config = dict(
    n_layer=8,
    d_model=256,
    n_head=4,
    n_kv_head=4,
    head_dim=64,
    d_mlp=896,
    vocab_size=12699,
    activation='tanh_gelu',
    norm='layernorm',
    norm_place='pre',
    norm_eps=1e-05,
    positions='learned',
    qk_norm=False,
    attn_scale=0.125,
    bias='all',
    tie_embeddings=True,
    parallel_block=False,
    init='normal',
    init_std_qkv=0.0381,
    init_std_o=0.0,
    init_std_up=0.0381,
    init_std_down=0.0,
    optimizer='muon_variant',
    lr=0.00216,
    weight_decay=0.2,
    lr_head=0.00715,
    grad_clip=1.0,
    warmup_steps=200,
    schedule='wsd',
    decay_fraction=0.818,
    decay_shape='linear',
    final_lr_fraction=0.0,
    batch_tokens=65536,
    seq_len=256,
    doc_mask=True,
    train_tokens=371900000,
    steps=5675,
    dataset='wikipedia_en',
)
Each number is 128 + 24 x the weight over its row's rms, rounded and kept within 0 to 255. Layers, rows and columns count from 0. Numbers have three digits each. The size before them is the row's rms in percent of the matrix's.

# up: layer 4 MLP up, 896x256, rms 0.0525, rows 796-848, columns 0-127
# down: layer 4 MLP down (transposed), 896x256, rms 0.0505, rows 796-847, columns 0-127
up796 124:132194123155117115119155103146141150146111109119095152101169074125129154085132115093124133130139134084145114094142152174165127088137081120133128177108116121150112111106099098123158160127156122139098105101093106125105121139113114162150136143142139155165117093143101126133092128099144085127106116150136134132139135115112147121108120117130159102106091119110126135089074096140154163100120
down796 143:135089152064101150113091157099116096107128139157148109145130175152112136152124131140108108133119156126134138154093101093103099185137164150145095097152162106101157150137150129130079112116111131101099113151161173122149157124191126124118130106147108104086115152102141124143179151168105130142142148111129122148118106170110133103137129114131114115135170114159120129168157147131118118127115
up797 114:115116099138120153132158132169110175133134158153110185153079149110116134108114132115113139141153112129136101183150117158148151105120138140133103150120129143071179129152138137165149106117136162173139166104114138128143084124140106140125103096091125133141132166117138096113126087095134171126133101117110146112089109080113106133156116132104053154146136062133152132176107153134120086135150
down797 117:152131122145117129102122092129123163103143129159153121096146164105105123120127127095137104117132099107131119120144127110142143130132133112075089110177107148142115165102119163152119096113143116203120115125095107111138087135125148147151119107135187125151151127145127094132125093140110147141120145122141147135130134096138087135110135183097149165126129112144110144138107159146146113116096
up798 092:144109098111129131191141099132120131158163157118154102133102146138130133089128099151138159125149129138138115149091192141119147114126150148150175158159135127150075117126131118155149158135120069143086176131101093135115121098148109105106156114105113109139110129136088203153109133136130154140115140157152151106128127140119111149151128111113093165149108118135122124135138094127156144100103
down798 100:142160149161161114099124135151147140152119100113151112137124147131161084140126165103118152110119168115128167143118138100158150152137114127145125092096117148113147123141084084147112122140148101133168123139141174119093087146167160152129121141142097128102117164071111101085157129105145098160084131140125109117094100102164109160129094134114121151115138131149139086136113105139117132115121
up799 106:149143124163127152167134139145112119133130135106101144068107112126153108101116142140103151096143109149127101110117100139080142087124141099117125078088131127141097113165106108082124130130165098114143141115138094151137153170072114118138127117125132084130150131139139146135097118072112179138143129168121131107109168127159174147152165115154140089093096155155099057139135144147133094156117
down799 103:115136148136152158072152156165099098122121155095159147140116148119108152132116147079097144183112102139105144142167107147108130158112119147131133149162135172130107082137135121108124143168138130117178155111153147130116151151110158120086134159132108127169129108138121080151092102166141108138163142119099153130152146082155135128129170144113150170130094154129134137158133129118129186098150
up800 091:108115145157131096114130120117143151128092144101153142153088091128139123124132113098096125190123175074131119142114146128121152131112210141134107092064119124105094124122139115140142111120146154159139157112105139132145139158177095098190124153141158116112139134080100158097128137120151133124115132135153095118114104126129160140125129121111152131099121112120085134135134133106129123180118
down800 094:070153146112114161124115154134126142147149133145170110113172187089106102136115119189149136141137083111120137081144106133136118103150134149097134132111111135117185114121120103121130129142122103104094092149137114136115079142090153132102125124137131126173110136144118104128125140113090136110118141129133138116128077129098118155106139090108088147124152174136135165102078138135123125108171
up801 097:117158101087112181126109132145162103085146166122130136106145097133112117176141121126153199071115135153080159168090137108142163107142149142121091152146173130103127127142139139102166147097156137146100153136124119148124145161143107130157126124158109146157174124141140100132132090134135129141097146134130113125107127141115109087137137137153154156072106118122159120149087148110117122090150
down801 093:139124140113101158095133126142056132123085134147119105108102110141124126178132128140153134172148102161168087145121139148093070163148117079124108070111137124119140110105120080114095122140128107157106120168144145111091126135131136141136147122119129118118136110118146171163136171119119107122176158136125130094103143095138126102136140133119140100111162116119144121107133085142114106124135
up802 099:138093157140177104114100107165149156100115140144145162113126145091124163131110121093101168101167130154114113131156107112086150138115145164123160140122167158112130122120122114112111104138119113120145108137115126092158114142101133146154142133107096108112124154152077110172094080112130139097122134144092126104118124155150129164092131102130123155104110151113107132097143139148125122108160
down802 097:100151110115116131134152131106162131166103134083116183163116121124124090138121149111129146140115110119111166124099105119176072091139138130112108141123103133093121132124120161127128096136140148142088149123122119159112123129146121120122113098152129149173157113085161141063147129125129117145123135124101113133106119122144100084125115140098169099155103107144135172127129096115135088141135
up803 098:140165132100103136146110118136153101065176137121098087114131127109072149151151135144196147150143122135132120136089113119134132151153093129135125139078158123145091120111145108145059138095140114110129124155147165092112124144146109106146095156152102137141170131128132040126147136160133121117106087144135131110119103172152143129101151110114136138129101118141144135180122139122112181128079
down803 096:164129155127105133145124067190089131157129132121127173103112162147130142119091146095104128170101159127127122162157111148124130068145154139162141149147168117100096147124141124157142148100145136158118096141103124142119122152121116135117167090108125114175105146138115180103112125105121078096124147102129127119086130107104122100130151077132127094150146192139154128150145114115136123140121
up804 106:121098136129096118141103113143168117116125113099116122114092148127138123122155095153127112125127117147122138168087119103136099112163103124183128121135070116134160064090125110097106121158133083103104099122146116134151129124144125107117117132100088114136113142116109138102162160109112134124112169117127093147140119111094114135132135166129097100126127123130130117142106154188123120115126
down804 110:126153162125150118125175092131114095126135145088118100097117099136122131138149116113098099107157110103106110128153171085116120157135147105121136165126171143098081106157110125148132126150148137167179148147100111150138124152157116058110094124123078137106160113130149086125083128113127108132131126150128120161124173161124159165163132125140151113093152181140110117130138115094146115133105
up805 094:135129153155153114144138111129133099140126135154114149124105072140095156102125095111110147112144096112136154121150091127132173086109133176182152134083170117095133140127119141156106129081136134146116083185102128152113135111138171145092131110140147168180106135094121119120121100137133147123109108088138102167091090123137121141171149165115160151140130120145120134123100130092120134136080
down805 093:162134189115084094119147109142120120113122136133142084097140098140159132186155132154162118158143125122134131133138138151136118169129114091106158111110113168118104114139160093132124123117124156135125125135169157107152135167131143119116139106130146142151152132103094157095119119132100139162156152119140132106100132138143159101136106143131092130119117152134075085121121143147100117117122
up806 101:130110143135109162152121082148101147145095156148113114102148114132097082128114135084078114141095180115097117074116147136096110124111155115159121135140108141142117150177112144106140154137100097139113154117116153099125148117115116152110163138101130081122122113176138146139094116136122110133128170118174106150128145106105161113131119124132129127133089138088112116139138108150108103115111
down806 107:155167135114164142131153113133124169129153105101090109155150133120126113161178157110092152176123140122158132142137093141114120146106121137102140121146171179159164119114131132116130159095140133150112120137128132128173097131077130114110140088055157079114112120144153107151153121146135102110124110119158093110137112125087141140140152136140097118125117163174129155110116126094126065114118
up807 104:133144164115081145173202120134129141142177111161109110087151136145120120135158132100102104158132134156089138124108092118142115127128130130132109129138117103123112062159100179107118147122108157158100152152158134123110129089142128112134135162115116147143129157157104129117128132146140102124072167162142078176121158124138139125166096119142130116094128113133158096120107176131145109138140
down807 104:173112129112118118074133158153137165124132121126136186165161072137153127156175137140129131152103095161152122129140146085092139180135147102083148144121141109105150109145097083116135125162108115125145124121138085158079145124118143125144129113180135129104107119114116153085142151152154109087107115150110108162103141106122157103159117118117122097106145133138096177126159124142135112124136
up808 094:125111126143162123157127139160171120127124085153092150152144095120161121120158141117144129122098162095157119110093127116120106146153166161056128118135144142112108144159174150143101151134118109130146151096149098129082144133149111109129114135130143135145087162130130164125151136156134132122128067139128130134100183111166124141154186135183125082107080137088113077160139112138136164129160
down808 093:133134121133110110124135100139156135145118147123097098132104152150086127089110140085082141143095094163106077133142127096108102128108155130174152153145085082086184124107119130125136089051123098103130169121148173128117154119129114131097128166147141113106147154103121127127127175110124124138145185090088132126143136111147119146164163136115161138103195133128111128121122142109091103104147
up809 104:132175177109166126132123150144164156148119141155147138106151135082124086113131130152132118139133109141109118129126105144137097141099152105128135120132118085148129146105121134124160141143107149127126090148101123178118091129109117086122143127068183087139112098130117115110162151116126123161118137131101110163159129109146124098143131114101175139115107156097152164144127139161098142060131
down809 106:144145125114127137170100164158129112118135157118131131125144158100165123159120173168121153155132107109125102103110108146111133112082136175110163149119102129158147128128144152109156142160105147112112099126047126097159138128112118126110137125123105136106143128149128122109161084139121106116160150109114135144123186150166110116141106122138143170145141114096111120120128150153136103133150
up810 104:122097153117131145134101097171119137144172145127121169131112153099113107156152121137099096116109136109133081119122130144160147193103113109152154139143139100087163113155154081130168132110125149134137111077128129114122172014138141138150115158125103150116107110164178153132176174115145092154142122127112126110136151090138174114154145144123113116091138140100122137141138107148168134200181
down810 097:109104171138140121154144122083120137147120137121077094165143124149073129109141091119137117127144154127098172153103100120133131155107111135139144116134173085134114091106104165178103121126100115140139133134133140144149123116164129153164111109133067115118133117104123139168126096138159134151114157137120107129133144164144124139155119130121172150145115132137163082113166118142139146128102
up811 099:140152114106111125138128132149098140122137138119135142104115142079111150134129122143102096123132128138077113135087097148100164137129129095108117112103148179097118119105145169103130130134090154119101086153149110199090134070119106108122080093119118134131113139151141137131143157080173132110096118126146142134158186153149129177160124107105185174107122103140134106132145130140127139173148
down811 099:061152140047142161159098139141131114130136123117120173116111090086170117117122178115112151143134122173144116119139132163155120118104112090149082133105070170160129128128120121116112138092134128146132133123107117077118127110104107133109168141141147151114114101163170143133131156111110166172106112119121114140097117110145153126096104158163104123119147146153104149105152133157177104141125
up812 099:128128142123096119107124141096132106119150127165108143085120138126146107131115103144143118146124083153143156129121149129133127135149074163143132144093125111092175128152102058103131135124115124113126140129097110152117128113134172110101136137134151151149135124124124115128123180118145075110122152143147092138138140139105126074118117126123158156102100161095162128089095130127130056112128
down812 101:106150110177184141105156103109120142114146127080136154160106148161114148150099140115132123147086152133120078122151101132154159141139142111078135112134102125147052128112114131150116139122137082133114166145120151113154141135142124128119130084087112109138140132124156144170128089125139142133159097135132099129133124149110161166166087085127148132124133117123118146146161067149135092170125
up813 101:146129109112139084099141110124154135212117130135095117139183145122140175086151128114107136115145085166148157168115117112164099142122129149135130115117127162158100106181146135152101115134133135111134118116151160094100141149105087124145122099128112137130149114127110089128142088126139128128151123137157086095117112095155138124128132139076121161157145122125143105183113130091161093148119
down813 083:123102116134100132120076132127175106146145114128114084084138145180081116073145114148109147136103151131106138158129110116093125158144142122106161154151113128163136142170144108103139158095154157099118112128128129115119149131159129168119131129127072113106123114118114119140121115126099099105137149107091121152161130125150111114143127122119132152106137130146114117089139167116105093166124
up814 096:144145118124130083142188142180151127150128127126088121114129139136133087062158125126107163104162117126134154126126144148143118166142101109108167116118144111131133128090102072162147163148141156156116132111152117183120079114101136115112122120140121149151107119140166109161159104125098085123123159151149126142122129102161123144141102153135166092124111123113108111140145134147113121059085
down814 108:104153144129123128127159123173121111104143156159144146129163142104089112168132121128150141121109159113131143119115127196124070068107120148149134127149100126115117148169113122136147118112120123128128116136129109103110128125143159136136083088119157148125112145102150141083150139159104101108151145171144110095104133148123096102139157097154123139111119100139105113132088109152135157098131
up815 100:156128167113103117057149142150135155146122145135135118150099118132121114161103160128135098126102074093126114140144160155189112155133118129110108132144108156109135112120100122118171164110122132146133120099137101115128105111108102101115127129141123126134100186145104157120118096139129137147112124151147127138156145108123140108128124149112138141094081100146172100133128091176098099132143
down815 107:100162084184135099113113102083131113098103117109120140153139148122102113128142099138133094111119152094123121109096116117098111118111121131089123160161173140128128099147078115162168149124105168147116089139143126116124137146129120139127085113182073180110111117147138088153118171117119094106137105148104133107105102130135074161144144135146126096130168118150148119119124159131142132155111
up816 103:149096095122151151095147122124123146170082137125140109151128143160086136134174173133175101141168094092130103137141182150106111151100143145155099150147131127099142124097123110108126133115105110099119099117128155104092128086111143152117149166169148174129150134177127120139062156154123136143155132138143106162099160143108148144129076123094134129113107111117129120140153156085127104134112
down816 091:082097161117135130135149143133114118115144104177095128094142124108119145126134111095133103150144151136129147138140081117092108151122098091146137125140152149162160148130080118103117156144143135113122160092193100149149115142158192147142133173126083123193164153086131127140133113113083125101114130100118115136119141119167144130131142084130104119164166114175157118111132115114138126105158
up817 096:106124175152108128140128115124092131116114117107106114140127113122092138129142119116131079101109186125124147129125180122130137160122152147127180173147102128143079157156135133120128116164098158071105108141152132102163099192112093103103134133147112173149111122126141119124107156122102101140092190126129149165177142120100120156102115119122139134143136085089098112164140134126105169140114
down817 104:111138113116148146092152103134127154150124101124073155099129158125132129101116115137140157106194117117163140087138071128088124156084116172142140127138092142131132088148163163101142132092123154152190118126117124071108127093122157113161156135172152100152124098134128118144102143107107151135099118126116105140132094143133118146114152140103116097141125149140156156090160110099183140128124
up818 092:133129115176140143121131106164148147150125132113131119117105156128113109122168147167097135172145126148112159132125157100085169145116132152139092152117167106129165067100115170141089113167139136138105098098120123128114111165114158128156134134156140111145167105138083149144126149141134106138116131123120105121146120131126139167151136167182118118141127151181130111167139140124122136148140
down818 083:099142132127146114133110124125138159159111148132091120136112126144139085119114135129130126114142119142121122156114109104170122108153106083158133160161129118131134143118133125116157119135133180136130128103144143132132083143167141140121085122124098136078119165142079084112156122173105134135091148077085106168119137108145122170131123142181102151103136147151142099128153171118132166135146
up819 102:126094176127118110119144124139118124128114111146130163150117111104104115130126137132152121111141136106110163124109103110138164142100125131136120150129084157148150142072102139154144137131154118097107156131142166122128141133096158143145108173115118141102128082098116162138148155134125132137127101133159113123128070146116160108154093131111126132136114129120124110154162150145159144071145
down819 108:144102158115148111093133128090127115135094130129131158123117121155121170077098163134162117133174115112103148127140134130146133128149123169135170132144119159135109122089135114151149119087145128113142146122122124128148113126096131106158144180077105095137124117153119104115171119137139139135142123119148117106096159106165151127152138125106134126108088100085117135114097136093212151112132
up820 095:129119148129125171129172181091160153110129116120096128131146144129138112128134184091113146145139147151136131165112127149120158130114142145094147141123137123126125085136145138145128124148136161135163143064152119142123119119110152084143191099166112156101095141140129127130094151133115125153113127124100169134095149159149116098120093124141163118102128103145131150097131102149106121131147
down820 093:163135151117116094153135132166095085155145135099170113141100085097107114104138108082124134095085125128122165113096126168131102149166146099139138128138098139132152106142119095118184120141112139149132103155130172095067109124161101149161080141142145131139158111085115107145157083135120073126086135128142143103139125106113100095131139120112131109107122125124112138123154106124133148143100
up821 100:115097149125107146120052075128108124141188138171119150109132147100110151109142091138141086154131155133158117105115149130157103127085138096151180127140117144142143119129157106112068184123100088137126115101147137139112133141126127118117150114118139130109133109168141087126154143135106108145151137160096132144116111181137115136071100200107089135169142133125141131121161110100092095125128
down821 107:068142133162128111103143148119155149120104108093112132122101143097152128128128142150142179134145122140077162143112163111118108122146135147118118131113122076142117143164127139147138158099101115115167111125128112128180086157106141107152146132083100139093111119168107146107098093125109102146114149165121154153116148139115137091156104097125126066141133128138083133082095101150114095104101
up822 098:112132132159078099167130093122163115128121135118103141125107134152128153142169111094139047115142113133101135143085147147122138149082111116144133124133114159111112146101107141168065118128148109088071136130097131161128124132104151127127130150116124106165153115131117138137112131117135146111169121065139123103095128142100123108149145095166172113106128132124112138088131128128173120087121
down822 097:147118143119150150132155131127116134133143197101096116123123112113145150134121113140135094134156111125177129143121098130104133077148153104128117172131142129129124092056105130137146093144123133162138173103171115147193106120108095123154130117170143154124120119126115079167121096181139104130113107120072118119126153117111114109108154145110109095129133142112121137140139128123132126116194
up823 094:152123148162128141130162134156138137101096129111101118103155149127139139138168123098170151094117177146155145110092174177134162155142156112112105167159149136130126110113099152127132172120112105155150141145138125166142130154190166149132152184123149146100084113138137176088131147143109159128162121172124162127164129137104130152155144085117093150118107101158114133158143152139122117112123
down823 076:089102121141149147131106141118129120118134096116097120099173107118158099113134116159137130105128109167090119163133170162148132134114136089112144129161124142110145153140135106111122149116162155137099135103131099148130122149164150127152109084081115146149125121085110155176101132165131118128111126134099129147150124137133110090117105112132102190128129137115128117127162129129092081119110
up824 091:133090137140115147142185120132080095163161079172115110130150138153080127120165123154147149129150093137132136158122109168124115171200159179130162130100117102111156076128184134142119153107145111139111153120126136145147140110111144125078124106131138158115144111123099117122130151124127176170163110127122125106122118143131125152115127128110140145136120128152078126114164138139140134134150
down824 085:163166103158093126105139108160125115145130153130161154153136132068141130154124119110095088142131160102149133124163138084143140112100160103163118117115119151114114143147139132119154135139165119123156144116172134059084100165153158099156157111109182156125099127189174112181171128119094108124122128134183123105112121082144117143080102104118126079119129140145149150123122143106144104121173
up825 100:151154172104129173165125108124199101113153129142143091145176167144101164133144093096123105114118130098140123173108140128150085126128149145145131117147109137139137097140138156140119095139087141115128101142154116136121124136158148143126116136086125120097143125165125096128158126163151137132140100176181108125108098155104123157099094098125120127153127101139120109105130114105156110161082
down825 106:147166083148135127096138103141132108094113140121151120130091109129101114144137117128200091117122140117086145137179083115073132158131112163081128160134146124102125115118129129142172109080160122133136078123119142117136107158145127115144132083109150120115130116141158155150097144143103126138140104142113172158075172137127155139179111112145087128117162127144148128134145169106108188153136
up826 100:158135132120126129166138102132140200115197137130057088126120138133133086117122151099107149123168118113152164126139160154159113145154144072151128098111106178145094135118141168126104117090127140138110147152116158152140094120108078147092125128125104111130148129151169155104146119109153078159114133165168116122080151131146111151111149118176137166154138120140155152089125133149167150118096
down826 104:149154100144135107147104140127117088069126086122145154167157100110140155135138172128132118130102124099158092099126119144103152169133117132153142172080129116122164165134108125124145126099150110119084139126147105144140116116171153120147094147131125125129129149139084114139114146093107115122132165124119094136128082114128148144171107174155118139125118160168107166149104097147140158127105
up827 101:142130173124166115110131173128122124122146125118096158092148171158129114131144157106138119139099097119149136130108162128088105167125137150127147104126114140138147128119134150103080140101079137132169145147122159223132145121104134080167129145122157153167094134142136123117128116145082146165133103149156146112114139175112138165094161147139144119131148119103139098122133155134126156102157
down827 101:119100113125107123098177112145124149119122152121150059135112126124147086163129162134139110103135161141134128133133126090134137124153128142146115119088124091131106174093106074127122155133117142093092107126122112152148161196150096124110175102074119132165122144145117096135148090157078132102150121129114117133135140093089126107112135136144134101102111150146124141138104126156113122136106
up828 117:129149081072153129147171130123148112120149129114129119076137192122131102105139112149133164142102122117165152130128142115136077123169131125143120138127105122128117106142112113117112096154120150128157133162142177172113108127150173147112069133136134106146101109165132170182168122159109109090145125145138178095144101119147121140132155137100133151159109144155140145139071155133098123144116
down828 104:118088156105127115105121107124115156155076097162135125126107108148112157116101138091110145120106140146089122091099117098171153107139109119098132136121133125112096139133089127126134126097097120093131150103151127140147109086128153122119154142136113180125139137108130131064149180163150133164103135150146132137124146100135141119090131130124105114097142117104133127123160140136153115161137
up829 097:152135112133112129163121116157123110124064130162138112127131108122122187099148147157118132095115198117140106108142104091121131158151103163161113136089138173159147114126119106126118133111108122122144119145148119132136145103122136161116125111177107156124119130097101104118140115138152131098098117181165115164093110111096122153143109147124138102100132128118107139133108124111128161169123
down829 075:145115121118144109119146130145126150130102124092109104133127113203125078089173143151108167114131099143063124158131141137129119134146099128141121128157107147159112158121140138112125085099157128127103123133152161135097105122138146158164112114112144119105099102134080107137125146134109107114091160126109130113118138103146116087151150145124119178099180154144140105143150125092113159110115
up830 090:142088084126134118111152171182193111135127124132130101134136113106122171132101153149178118124159117140135147133129082174147114106125127132112117144142156157156117120117143114149154138148141155090161111107123154077089094127082156132152176104105171092153096152112109115151129134110145152088152137132117123122132124137125149103131129121149142106145132145112149152122076129113150137118099
down830 086:150129114073126098094142166120097130138121105160121111146135149169086091158126100139136159081125103111146102109122104120175116115135191148130115108128086127118107142147127126105134150107123101133119142116175124129101114165188118123149145115141082141105129146151115126172131140140153122132128131108105166145110143151156164111139100108121117135121152115126083128111147160120078159136076
up831 087:093105157126151172137152133172134128155138127090085078149104129158160129173091091144144120154176164124143106170119141123163136120112127151134185158072143163133176118166143116161167116149099127131156093060160110131140161179141101134131154113110127153148140126135138129184121116143140136213095134142140119085152135111125139104139128134144101093161092095151123145150134121145124115126150
down831 089:096121126124085157149148153096094152127168121141146132148148125128116128112152131164132137146110159103142119144064112097139098160141136137099151120133102137155169173143120139149141132104118141126114105142164105151123120118142137131101149188142129168153080137143119097114116133159118080128121120115115138103109094104101118085087142173163132131098117085117124079088149124123103188133121
up832 112:087108107122130130150114105084143110138167131105143095131158120098129090081105126126190143149106129133162146139136125159159103134130158127154081153138117141128119111166145112175103133127121129126151154136128109115137101114104142141111128129126149142168153155155128159170141087114104143107141148151129148128139128185054100153137155141112142120148104147130137124136147127141103080115111
down832 117:122159117134129171160144134097138157113125139098109158095094111129154146127137150160145114154087126137147100136100160135137111153173106082103133138117120151111147099154126133104158132129144149144132116145112143118132109118147116171136091132185122105118138138108109157136164070142138116129133164146131128137121155083114118085147126133118152112147157131093123117094113074176104079101141
up833 093:126156139183118170162141084132154125114103094129179119065110106105118116088115164147132142095124112140133137164120133088129169100113153170115108122132140102095085144086168114163106115138142115135116176121176127150121103178111137121162130128156152088123151127113118110139152097145114148124084103132095095132145099093148106137158127167157132120109120100120133109129120102136120126132119
down833 096:074131149132157143134131119131135134106120086111162111125118140087130079167123137145162133112183118151104137143125111136150060115123137079138146146105137158156086156149152142160128153131124164145177107105130074137148122146150177097094128110120154100149108083118083100137137144131138084143077142128159089151118149133132146112109158160124116130137153160092118102141122093117133132138119
up834 097:109124099147126131087124124066176097156110124079126137148136131087128134185136119104158117094123131106166096152097158191113156135139098120151152099161109149125140132134136118137060142089111131117110155123152162122118117112097134082104127070152186116098148094167120110070132149136115127138148144149152146152097144111114127145155110097141170137162122114111099133146133171142123103143156
down834 092:118081157153106146115177099134126107176123168139099119133144158158111139138130120170107149098119142088185139108127137152090137114101102121151089155146138116100088146150120094160106131113147099096140094095148136132177123129160181145146113110181118131142106132116114129116159078128140085149095153117133161114161151133146129113142124131154122172097149164155126142119129091146155141103094
up835 104:195153160126131138111102102116192164138121170150114110128161134142118144143136091129145125155098117078152097095133162140090142111110088117170105144120122131088147121126124100136098142092136146118142094085130124096170157112127121105113160151127103123081108164149170118093135135105140143119151123144167126152115153084089164184108155132138100074159099130093127156137106116105131160113108
down835 103:172107103195111114101114106088147130110112091137170161159166176137149145131113105115113089116152109092102133131125136124115138105138161125118139140129185091152148187134125102151134119126072143143126143121100149139131129121152114106127130117147118140083103177152115138130103157099131101127147128116130136096134114123140113164110147123089141121132128148109137141087122083156149165180131
up836 099:158129156121122108097086111132096106110122122121131144110119171128115136097105139110111161150107136112108127144128097170160163111115122127130174151104139098105112101105104146135130117144138099085167101132109146146118118145064112176163131201137085093132131074152166129086162112126159099112137152106128155146104178130164140144101144138152179167131116105131114094156122117123131124144143
down836 096:165117109070100123119140162138177148112144162144118109134132108152124091155099135138124102142125106119128137097147116140102115135115098145129042089115088118080158152147085130168150149116172137110089138113106106146094110119163141093130074122162116166132140121167095130156112109136147094088104140094130112126131157139109164100126123133159124132108139159114135150129123161088099128116127
up837 093:110099147154104113112117120141092120089113081185133165167103118145139088109123138141136152134112144168137138115119159152130184106128167100064140144113134137133133099148073119130141129138156127143116135098107120142124126123119167093130106126144169194107086139138123101107181150106114146155092142155114145117128127133119146145114122161138116108159115121159126103128116109174149154110146
down837 081:129114141157123105130157163161161110074153108115140130110108129142135102121095104176122158109125109167138089156101110086131149120155146119112179129155108118125136122119114135076128112122109116122095112145108104166144132136103107134143054126156119102144124113146137119079111127137157151146130134096108114145094105102127113122106116122106157153081130123126128128158112133115114142163122
up838 106:144084141153124121135145144131155155131112180114119144118126152137139120106122174135151116138156144146157110141096122147136125117151135138126128112150106137113155085106114141153169068115114121096141128136153118144138109126148096142172126148174185133112165168063107152123123173127119128113152116122143104135119131132135121130156206131136116140169120123104071141144146158139108098168130
down838 104:083110127138108104134080108116163128093153098107119095184175116112128091103150142137111171135161116102103141114148162107141112131106171097089175116132106127151142152146164120157146124118135107104110103092120144152130120112130134159145090116124104138141113125140088154121129105106158103112122080120108146144136116129116114138105102111142134140118138143129158137142155180183183157098072
up839 106:142132138097115072114140072141164092121116141141076133119128118100142096144174132124133120116105172084160154085127104211138132129135152129105109085127121139126134124102154114097168127142114136118100092159172135091100106136117118133151155103137124157101122129161144141123093135136143137103091117144135114090094125143155187161113106102111128123142125134115105108110111166107117128148130
down839 107:135131115141094125133117126123124129122133135158094136119212113162142176102145143119125155146142091153171103160111115099142062108116120144164127111135103093106112115128124118094104065141139099109111108129124088098167133110095128129138111097109170091128113161159122112155124127144145100108099133107112139151127088189104118178161148105129093164171139116103139142167148111113166166119171
up840 102:125096148089082077131090105124103199100112106131118126130120120135107125164125127093102141106099079149134153134082085132136132124134102127126114095102145153145106153137141136138162166114088150137147105166178152127128166129119130126158157111126152137107131126122121133129147164165161124074175068127126130127150116116134175117152169146105075140106107110136167157186118126110132141148162
down840 100:140145139151129128144118137138101101120110144122090114158093151088138139085116172121163166119141164122140141113122173108074112115144148115141138099123145155089145120135120118153122112153146128114167118102113151130153142127154163138124104122146128085172167122147141104162115102114112133171104159119150132110108176145167116115178151090148145122116124136122097097110108149123097135099118
up841 089:160107121137121110102133105098141162128063125108177164101083142122080121108117152177088132100160093129157113120112164133141170141154153131087126130123148138126095163120137087147167116188119133114136169151135104125187074149129152127141127137132082113136067153121145115106099143125095155096149142153105120094143143116127115156129128133127108138132132126143161106175101141113069146149114
down841 108:157102095122120121126129110117159154106104115135175131122123168097113099134084105122050150125133155139122101154118122122117160128136121158142170119153120092134098078104123126150128096125133159110107109153151088171135113134112114139141096116152128113148110133156132147079103119127144117101149163076108150096154148130110113146143149137102154118144128112155131122136138145109120128123131
up842 100:126114113119134157144114098165145101130147136092119138123081116095109117159133138126095136114138153149173139128113126128145134141144120134198126162119103179086177099139104188166148128157122119108105137131135109113123113073111132134133123124124083114122116124147100154166152116140167106106165090146135105137126161106180096135071140122091148103158086082147139119145148124085083179127157
down842 103:130167082122136126146108098159114102132181105125123110176113164111098112100125123145167097110106105144108114148134092156121158138159114137171114114113093120108124153107129132061140139124101086151150129154139121121117146153126077092132133131142119100122148097150145123092077149103124109171124114115126152081136138125169134159142127128158134118127150114115066147131097123097101140131123
up843 100:145082163089107108130140126121132114142128141132154156078161110132143118125127131147147092105128136158140121154125148186088133113088148104143132090118126170132137114108167120104126104133135129166096138128137118157168112119147183102145129076141116103145126155182123120157105111096107145118147167125134151137117143120107108153114069119125141097056119072114151100123146097099128123134104
down843 103:127127123134142102132112106158116164108141136136120149135087157116131104151122126140115143124080121111114158152115155134105136133144132137120166134163129143117131137141102083079109119150128143107130138126202146146112149059125152108104144109129102126083136103139128116133112142100150132121106111111127137178154131091135129123116121103132065142184138110124139114131089135139128157101137
up844 093:133149112107097134149155163130106117155138140168172139121132140116133110162100151111140121187136163132164116140137162094090154096100188120129076132102136134130174097134103128109132149134117095112144138108127123110103114128129138094092150147107117120097116146120152158095113118146119095156144130153137058094118140092091139136121162151131130095177139129145131118110065144089117153131127
down844 101:133103138139152098104130107118108136156110158147115167122101141156132137129103118126151121076156090123180101115119100107124150107100106104112105131157141145136136132105115157169142117141144115123116114152145144103107150153121121122142162131179159154101128095110123125130142189097136152078134103108165144092132110122137124106102145110123118162107118118154152104118153096163145148124153
up845 114:159133140086139145147109105121176131132146117095116162105152142099120075091138153107111109109143124145113140130086140125133151163131130132100109119129125086108106119106115116157144167136159106188117144180089132154109099129127133168161153120096091111140088151156135138135136116145129099110146164133108145126134128089115136159150103147135102100154121139096145149157162138113140098141127
down845 109:103091130110151149165158096153139167114135138110093125110139168149099099068098130113107103131112141132095127114119079113137123157127107111120172150102103119094089152182133171137149101104137128109135122144156099122118112142138127149146145148119139127119122135151119104105139152113126087154085142087154128128118119099165154116126127119116168128142118120139135092107169188137125123142108
up846 101:118110159181105106119096098146122162122141151119158156117123171094127115121153137121097163116114152086105086117113170133113140120094138125135132170109134159138146115135137113099154145178133129060121135125106127078120141095150138149144124130116125114159157094135145128122096146143148115091106090184165160149166171162126087112163114129123119140086128159077145144129107124145102099143111
down846 099:144098120117143121154127135095139111139112146103117146197106085157172143119098165120172181161120135177118149173098123144163150143139086167131153110104120125077083113134140148137145115141146099131151128127128110126118132126110180101141121100106113175114123160130116087133172113138094123096160116123124121080097106117140113133121130107163117115099086134166096136110140118149081170130111
up847 099:097157142095192098108140111197120142164115136122127122086115111120125113120092181136111163120090104176152117078174138154145117117117128134164099100124121102130111116118096104104137162148108166086143155156125069081139174141100114118151131098133135133118135146127108109145127156108123115124115093130117091145107188171117089142138159120147069137138127130127110099170097126200162100137134
down847 104:083129086115109117112143181105089096135151126112108145149117141113147133133099108168095113122111192105149144125122146155084084128143106148113170126132129129114093118153129158142131106142136119121117193098129144110104138124132164149149133176172105068134114069089144137123147144145136120166120140182118126157137118125129118112105159143169139169105106147112108132103135123145135132087150
up848 098:137121171128174089148067130114123135108173118131106157158139133103095118142138154186126160131131128122150130107156117135120143137159115114135137159109153118170123147123153115072118122139131124098114160136093108094114140118142161147135123125105123141116097168106157139115115154078157118094138106134106137106183090140126151128104116149112146112137106144151129150155117160175107176147152